{
  "d_model": 128,
  "d_mlp": 320,
  "vocab_size": 1024,
  "activation": "reglu",
  "norm": "rmsnorm",
  "norm_place": "out",
  "rope_base": 10000.0,
  "rope_fraction": 1.0,
  "qk_norm": true,
  "bias": "none",
  "tie_embeddings": false,
  "grad_clip": 1.0,
  "steps": 5037
}
Each number is 128 + 24 x the weight over its row's rms, rounded and kept within 0 to 255. Layers, rows and columns count from 0. Numbers have three digits each. The size before them is the row's rms in percent of the matrix's.

# down: layer 2 MLP down (transposed), 320x128, rms 0.0746, rows 264-294, columns 64-127
# gate: layer 2 MLP gate, 320x128, rms 0.12, rows 265-295, columns 64-127
# up: layer 2 MLP up, 320x128, rms 0.123, rows 265-295, columns 64-127
down264 115:173133086091138113086113100148124126165114136126162134124168118113136088139118111083129119129146162148112108127129134110156114150101151117171130124148157144140112177115108112150087168112128135
gate265 110:159144171120127102124090119121122117117098136159136134150168105170130104139132151137114136095138150163125152122123123110120103137063138131090126152128116159131148102101053129137118125087146116
up265 110:131111100120133157108128122130116136139150086094104150135063142073152136141146153128102096163092144155134080148128126141195131156120151108132141132157185119107112158127167153128122141140127114
down265 123:119173122080149123143132176105133115128123097147121118109129172157110082129133101130159101145124115135159164167132165131119149132136133136131146111102128177116065091095113129108137133142095123
gate266 106:130129108112131104183150099144075116136121085158119111156157097136123099123118128105121129132057077142149157155110115118107117128160137120133125147145168120148123100099091149103113131148099170
up266 104:120139153125102146088089125119127136104128127146155117135095091108167145141138133126121130141145149117118076136115136143110134114100114132148149133111107123116170105126132122122122116080131060
down266 122:133126077110103113117127141135138156157107109116117155129152089088131112167148140115134099138098138114106155144116133123108128139116163101120124085148194118104124118135141078145096112079118145
gate267 095:119152128163133094087135104148147133134138109144120107082114142124142114164147144108096112133150092139111146139178165104135103120126096096115082131125142175120137125107117094176132157150082103
up267 094:138111150118151132143123152113114098121105120145139093141081114107086089106105137152073152150170112135084149177116111128154165118157137130123113150142125126149122120188113170133101104138094143
down267 082:155132093108096138118170130111090106114134059099126130123123147117157104125149075143177145125130122102146104096154125158119087128072102153122123134112153164089136127119101146142099150170123084
gate268 091:123109105172097123102090127124152111129131127136122145105122113161067090147122112163074177101123118112119128119144091133145158140134159114149154137115191129128140149135105108153122157169153147
up268 101:109134126142145135126164125147138129126126121126078170158123134119153137094121117158122178176139128077107104161139109115058110120144102117116182105132111149095119105142126150151136107145100131
down268 082:086080130115125152107104094082111133152142125124121101120127112150126093163151112148167150121077114147156132132118119140106139200112090152153145158135120124103122142121139121126119120125123161
gate269 070:095153129123080100125149173078128147141130128143128160133122122134125157119104141158141134150178098111157147114122102138095135151144108132143084153112152102126153103165118135196110132175109112
up269 062:146122137101112133109110154109126132125122089156132126140107182121111105135074119169109116134159125112115151129129121166145110128165076082124073106132159109136113167168112104148125133157162097
down269 064:144109093118112163131162149153091082098155142142145148132127111137108105161127114127107093118110135138102079093124127172096114095130117124093121106122154154077126090126144111141103095118151106
gate270 103:153129105142139085124168094130127118133111121141118136096146136147133132163104149159100104152094125132097150117124147123144121124140097084134120110106103176136156126123114064183138161130121149
up270 110:136120136123117147149141090128159115135102130101148113109098137135159132134060156145136122135115126160093116110134141101103143148120143128122122084106137149142176128142106111168107145197150141
down270 102:142141109122099089112129173098132137122117124166164157123160110120170165097154174133118116080120189122169119163115125104139130147139100123130132166119149081131118128117166119136157129139128152
gate271 111:114144122121079118106104105094115119085143154140101111135121131157144067105192146118164117102123136102126123128084107128117128085144141121133142120156118130142095128135128155144142152146085135
up271 106:104104138129122098125120152161130162121129137163154113161133172118120152077097157069154113152125074154129135145153130109137179156107118133103152150135108138087167135101127079071127154091126155
down271 112:157142130136143119147132176152081134123116117132138156107142116129134166152116135133109137126119143102078105133121077113166147099091116132138139135138113168165135117095129133134092142165143134
gate272 113:109099135138125108135090150132116120106150179108153145148150160137062122138139110161100140144080109092096132140156142167097115151128159104143180152121115150095117080127134119143152124130133161
up272 118:109111128144101169113111140127102154157119114135090160122138109121141164117100156132111122127149147150147125157139107145143160125128082130157104159143127119134128130066129106136168153128123094
down272 115:157149103162156120120115130129149158107108120136111083116168111143158141154116129090117126110108089128087117127111133108125106106142072142161114110144131071128139132134158119104174144127153122
gate273 114:156124143109108131104160134129177132168093120139121128118143121120144153185089131153100114102129119146138159111102109105123138113125121177100111135166163141160122137133142111137152132106116170
up273 105:118100155114155153122130149125074159069135104132145117118122138105133104118138151128139133109099134124126121095177158156112104145175130161103109153140162141127137119101110112095120134176196124
down273 121:081121085079080129149096106149128102121128161097147077102139117130137119163136091142110129134153112078124148180140180134129131167120105117125087124151123135105138130148109122083132106130138123
gate274 106:160086137121130095123114127135151105140109126145145105102097140136120122056129132119107137173104139112120126081123157125162145140126145133118110134110133115158160170137141115068121135148125139
up274 116:086128143137092120107101148144145136092156136109095123126150129146155087183133125139082151107073128151132170123152094174107132068136131112126104130145149128136057138146116144129131109149133146
down274 100:123110142116164122087166158105119129150083146152135108109098101121143093110119083112153125161112127125134078111104129111126143149099124117137168107111106097167136165085116145153110147066157089
gate275 079:169116092142101091157143143151136120127113126095130137153160153113116103107107157162099113121135166114141128140153106124135104128098126157124142122139109103116132170160136172120138138159098185
up275 073:120139100098178120118128147122106096128147127164113134128127121157141119109148128113141131113122140143110142146092140092099160096167122099109106121148137145112162119100133120131098100146149093
down275 078:109157098138122141142122150104111128114158140146114128127139115130126129148141119102100126175126170113062132129088098118072192127125112114104147141149135146151138111136139166134065138160127119
gate276 086:115132130142133114103104159128105120167155174148126104167127154097109155122156125088120126106142128154070102144128114135114137127107137133133174163094146142112103117128144120100118146140177107
up276 091:147112101124171148075101151099124128162135192128122115147125140100175173153114117093134148121097083110094098118160128125130118128137149110130165158097116118122111096102177152119121139136159136
down276 079:113152115131145139141110125146131128110153107144129184088154170121168171139144170135112060131114102165153175136151117129108144129104134142089137133148102170129141133092094112114153107132089133
gate277 101:155123127124119129153164088128164147111146088091157116141124144127095113132163102080108158161175133150098111131103124180131156089141152103121080143129134101143151117112147141135100107143162057
up277 089:119143156123128142117087180131095103124109146143123117114095135125141126092113133127106141125094121126152137127119161079129077167120162136102153117137130146107077089164121127123151167130097169
down277 104:115126146162114140105106096121168136149114127122108129095111116150170123159131180114153103145160090135150104127136149127107092155111140115167093113138161127105165117102113117131142097134122144
gate278 093:098111133109096120154118170099113145150123191126134151106111150166129140110174106162099114137113129099112117148157111144106118088095154140096146124115137112136099094129126126141168128150131139
up278 104:130112108111092154154149137144116125105104104122150119126083068136140122155119111157113096112090139083153113103127085125121125176126113115145107150192109140139100138114148151128130108139110090
down278 091:109162106109142134164109124111155115103122106080134139135090155163129100135089118140115145145114120144116129146134155152172152067102132159096149108116104084166115114144088170108157130091143156
gate279 114:099131117119137140119139108148149089150138156119097171123134167130155103131136116110135118155073138151104122102108143139124118125149138173153163135102169118120096197161146151134082152140117129
up279 112:108120128137139126124129119154118128119145106167124130095132146112089110114178074169125123097093135138082179099128163136134079114164126173128145102109125122114122175143140138150148116087104087
down279 119:123145167130109134154139147103163127104150130144136156091139147130138094164161112089142121115094131124125079142126115126132081130101098129139118164095134134163130166134129156130169132115105140
gate280 101:135116111120164149143138123127128111114114139164093106131144130104141078148129113126123187103102134130134117126137079082145103160133163105095165138098146107116155134146136129118107147112126135
up280 111:131068139132142173124133129135119130141152125056103086165121083105091104102116114117142129106126109107096152186149170134138138143127147106140111117128126130128110103133192175140139126148100150
down280 101:120147102135132099114164114129107135117168116094130143125124102119133155136134129141081142105140154126157127150087126165099088123123077124154114142146126166143150091154113127155162126138164078
gate281 075:134101140130147129153141089108096092091149141131142120115106132144147124114147101093112139161128084141122107127129140138130173107106104159131108147133105103111115151097141124106113109153130097
up281 087:133107119119140075118160110184110132155138125132131110103135126100129131081139112137100130126133110124145122149103124125120112133122115106104121135125101134131099107085132109108109180160123110
down281 077:108137092142090151102118172141152121152105133144098151155144138111081141132164132124130105139120176145149152156118110128102128101158154118136146138148142170141131152125144138152125102148131118
gate282 067:138125089161136138141088147161149117110113172146119138128088100143058100103131128120086107108127143130154162131144152138106123137119140161135087119132129143118163169152098130137147142149145127
up282 073:131098053166114122134142130125161133163140154128127121127154126124090123124151124112089117120120133145098090155116154110117102101105118138106113105154120128115154152090119147135183176093133142
down282 062:121154147073131120162131093113109156168109157135161091155104114133140121127135141156131143135118140163133134147130133146127111083152124134100118117110117121120147163087108111106113117117083121
gate283 107:149104136100142133139133154134135140125176162109118180141113113132100132126152112138119152110091127115137163110126121173139087122104113144113117067120134117155168094108112099113092097076099108
up283 101:124120125114148128130141135114154103098154067132141151155176144144111109136138175139093112100116118161147174105132130112093110125094176123118111082144175091174126123122135144141110139121130139
down283 118:123127138138104162105099092124119132148159140151138163147081127128155113148144139152120127089136129144119105123144109100115107127117130176113151176138119129106110129081049117138126105117119139
gate284 104:126150140124149134182097142111122101159093106099120110155096167163141144117144152135129114128160116104123152102151133124132160130115103157146136135078090138146150127110118117141155161097126107
up284 099:160170122170127125206153128145078123160119157105116088104111110138125167136085110133130103182132152080132145145161164113118098140098097137114159134103142127093155142154109113105136171121113102
down284 109:159145143132142151108123131129163133171129131115116114157128116173119139131162135116116114135137140093098170131114101103162166102122115177119143137169123155146146146132145164157088152159126083
gate285 091:138117078147142155089143116132134086124132111098137156139153160131170124138091099136112130164106171098148101123105138122127108129157105157119148204156129155105127072125083146154130149118176110
up285 091:116090129120178126129119122126110127119153138113132082136117153129140125131170114102155123160135137141124118134142143111104102089110134146116143096124140160142109142107137093127126113159097158
down285 079:106133156123145124138087189118127176094072112129124113109159129141113104129137156129136139151134119139139146137145131153116185144148144130133087096116103162132112133140163149072158101128084139
gate286 088:136106143127091127139133099107132143138172152129141137149139131106101120115123141115128089146120147102132113140189156150062137143106114104132098098075148115136085152117161116145097134191178160
up286 086:137105159127153108125135135157134121086082098136098101119107139156159102141131137106133132151182123155173136143064129109173142150136163127083119137100126127100132152125118151133188104082095123
down286 082:113134099142109142159095141105118156141112165118169134118093174128116134140088138147149156128131146101113125152100132151167131128127136152112135111146217125125134102176115110147157131129108102
gate287 107:137115097102091068112137134086112138133129157134111125091151118177098111131124141114156133152142140108125087121138127086126127136107094082127122157134140165129071127141101089113120134105086170
up287 094:121127103125082088110165148100153136119116167156129085082123125168144109107095146132150148130152135103098169113173110078181116152108116137121132130122137137140091114143117116132128131088099139
down287 096:145146155143117120127109095150158177166125106123102151134114215109115157155174125109128125146136153176146150103156129112138158117076140141116150122121104137119119093104155129137101127151109112
gate288 106:124161156116141068100120139088119129124144079082085127141093140122173100125094105142118155131141075154168135142132121095134138122151123122138149103129135165167185127147095084154142141132155123
up288 094:127115145106106144107110129117127133089097189117116128130167130154109171144112123129116157115102110160126121121135105133180100150098158148101161088141130158103120083143092110121123105131096101
down288 098:127088122106129125160178097118167116157129098124133181113156137130114099163135109130142104130152142153119106098175085130138105118123177128143133174113100145154151171115104126092140149148144189
gate289 104:156151138111155125119156135110108143126122107175080143155114097153071141134137072138129129143160136146127138080151122155145161135124139150077091151098145123110130142148165103097139125112157129
up289 102:128140163135090128141107120147132111120102136097099156098176118117094117133124095150153115171097152105109155137137130124166151122133153157109117147128143147139143119130125151121129148110117108
down289 103:088157109133149140161134158086145126185088124130120137104113150117129140162124133152106131123144132128151095150104122146151149124125167151093121152148160088149115135201133141088111171145126122
gate290 118:143165116128159107135098117153156114092088109098137151108082141140155120145117123182143139155141128129139186130150130110110139149113145100153122139127125119144108154125134143116155110168086123
up290 104:132165124141135111129096125162149131079074098113154155108060136136137134156131136163143123153159126125131181140142125103116145136116161108136125140127139127138117146123133165105173135171111115
down290 086:132151110136150165133085116177153117077118108116142126132118110102092118143114094149138089130120176120153137109105135146078125127100104147138094093141176137123107167138100131116141148171137113
gate291 099:172102120106130142149129133130106131115132166128119122137066098119168087148108133128138158159120129131165143135157146131098113128109104131149125090170165104126137176118138130121161099142076098
up291 113:108145166154111113135116165129116147070156150132111158139127132110114170124098107098107132143144116134089123166143130149119118158163161088147120173112126118106144101149129133122109153152140123
down291 110:116158128160096096103135126144117102135118175099074119161126152110134131139129105154126141163131149109154094121112117150084196135144136104113198097127151164121110104156123107125107101106090113
gate292 098:122107117097109127122109121114135135103068158141122157118151119108130140094136168130082112101152124150128107145135105117125144100051123163088154136146154099090169135137133157136143135165128088
up292 086:128149153172101120154155122169142113149148132159126121135139115112175101146103114118144144144100101101143180096109126123131122124169111077129125079147086170168113118094143105099121083131116151
down292 095:122153124121107128149102175118109148094150147123100176141086157118122141137143132158101134152083125131139166145113117097122105121160078172141105118148069155141081101121142063115116095131116147
gate293 105:130156157136077134128118114146104159140127111134148126106125105104159094109106092154092137145094128147132100157141169127096102139103094142150147172145142080133099122141130148138127085163120122
up293 100:111119103143150098182107151109110101150124129134115126140110120136120116160135114118152119128116105089104139141093103105151119176161104100118157125112095136129118102176168113144134152092132115
down293 088:151092158114150183114121140115180119099157159150082128137137148130121123110177126198130132133145153114128131143120130095132136092138124135115114093136159092162133141117144075129152078140152111
gate294 111:115093075150092155094122145121063154127127099132154133101165135139123111145148124133127122165150064150111124142127131127117155076145144158130140128128119140161090129127156136143126123154192137
up294 108:117132119146125162101158111117085124127160164121103150163161101114173170154146149125113153146150080106122139126134098115113137161146124108101095079070095170139169086140112115133134119163154096
down294 100:145135137128130112129136098181125116106098151129117148184112132133146135118118140113116134084093162091111154115140130124149135139096080122093076176149158098106123146143130109125150123115051143
gate295 096:123130162153117067091111101094118154128109123119104114132116063122111092132123119093125145140162130101150127149079141142134132134089146091124170132119153107159110118144150082111140125113136123
up295 088:103136038181139192141139112145133151147172138132166147126146152130092140100126122113117152147134126118077157143105156121104122124115180159105104082102123161158168133128114138100144157118140095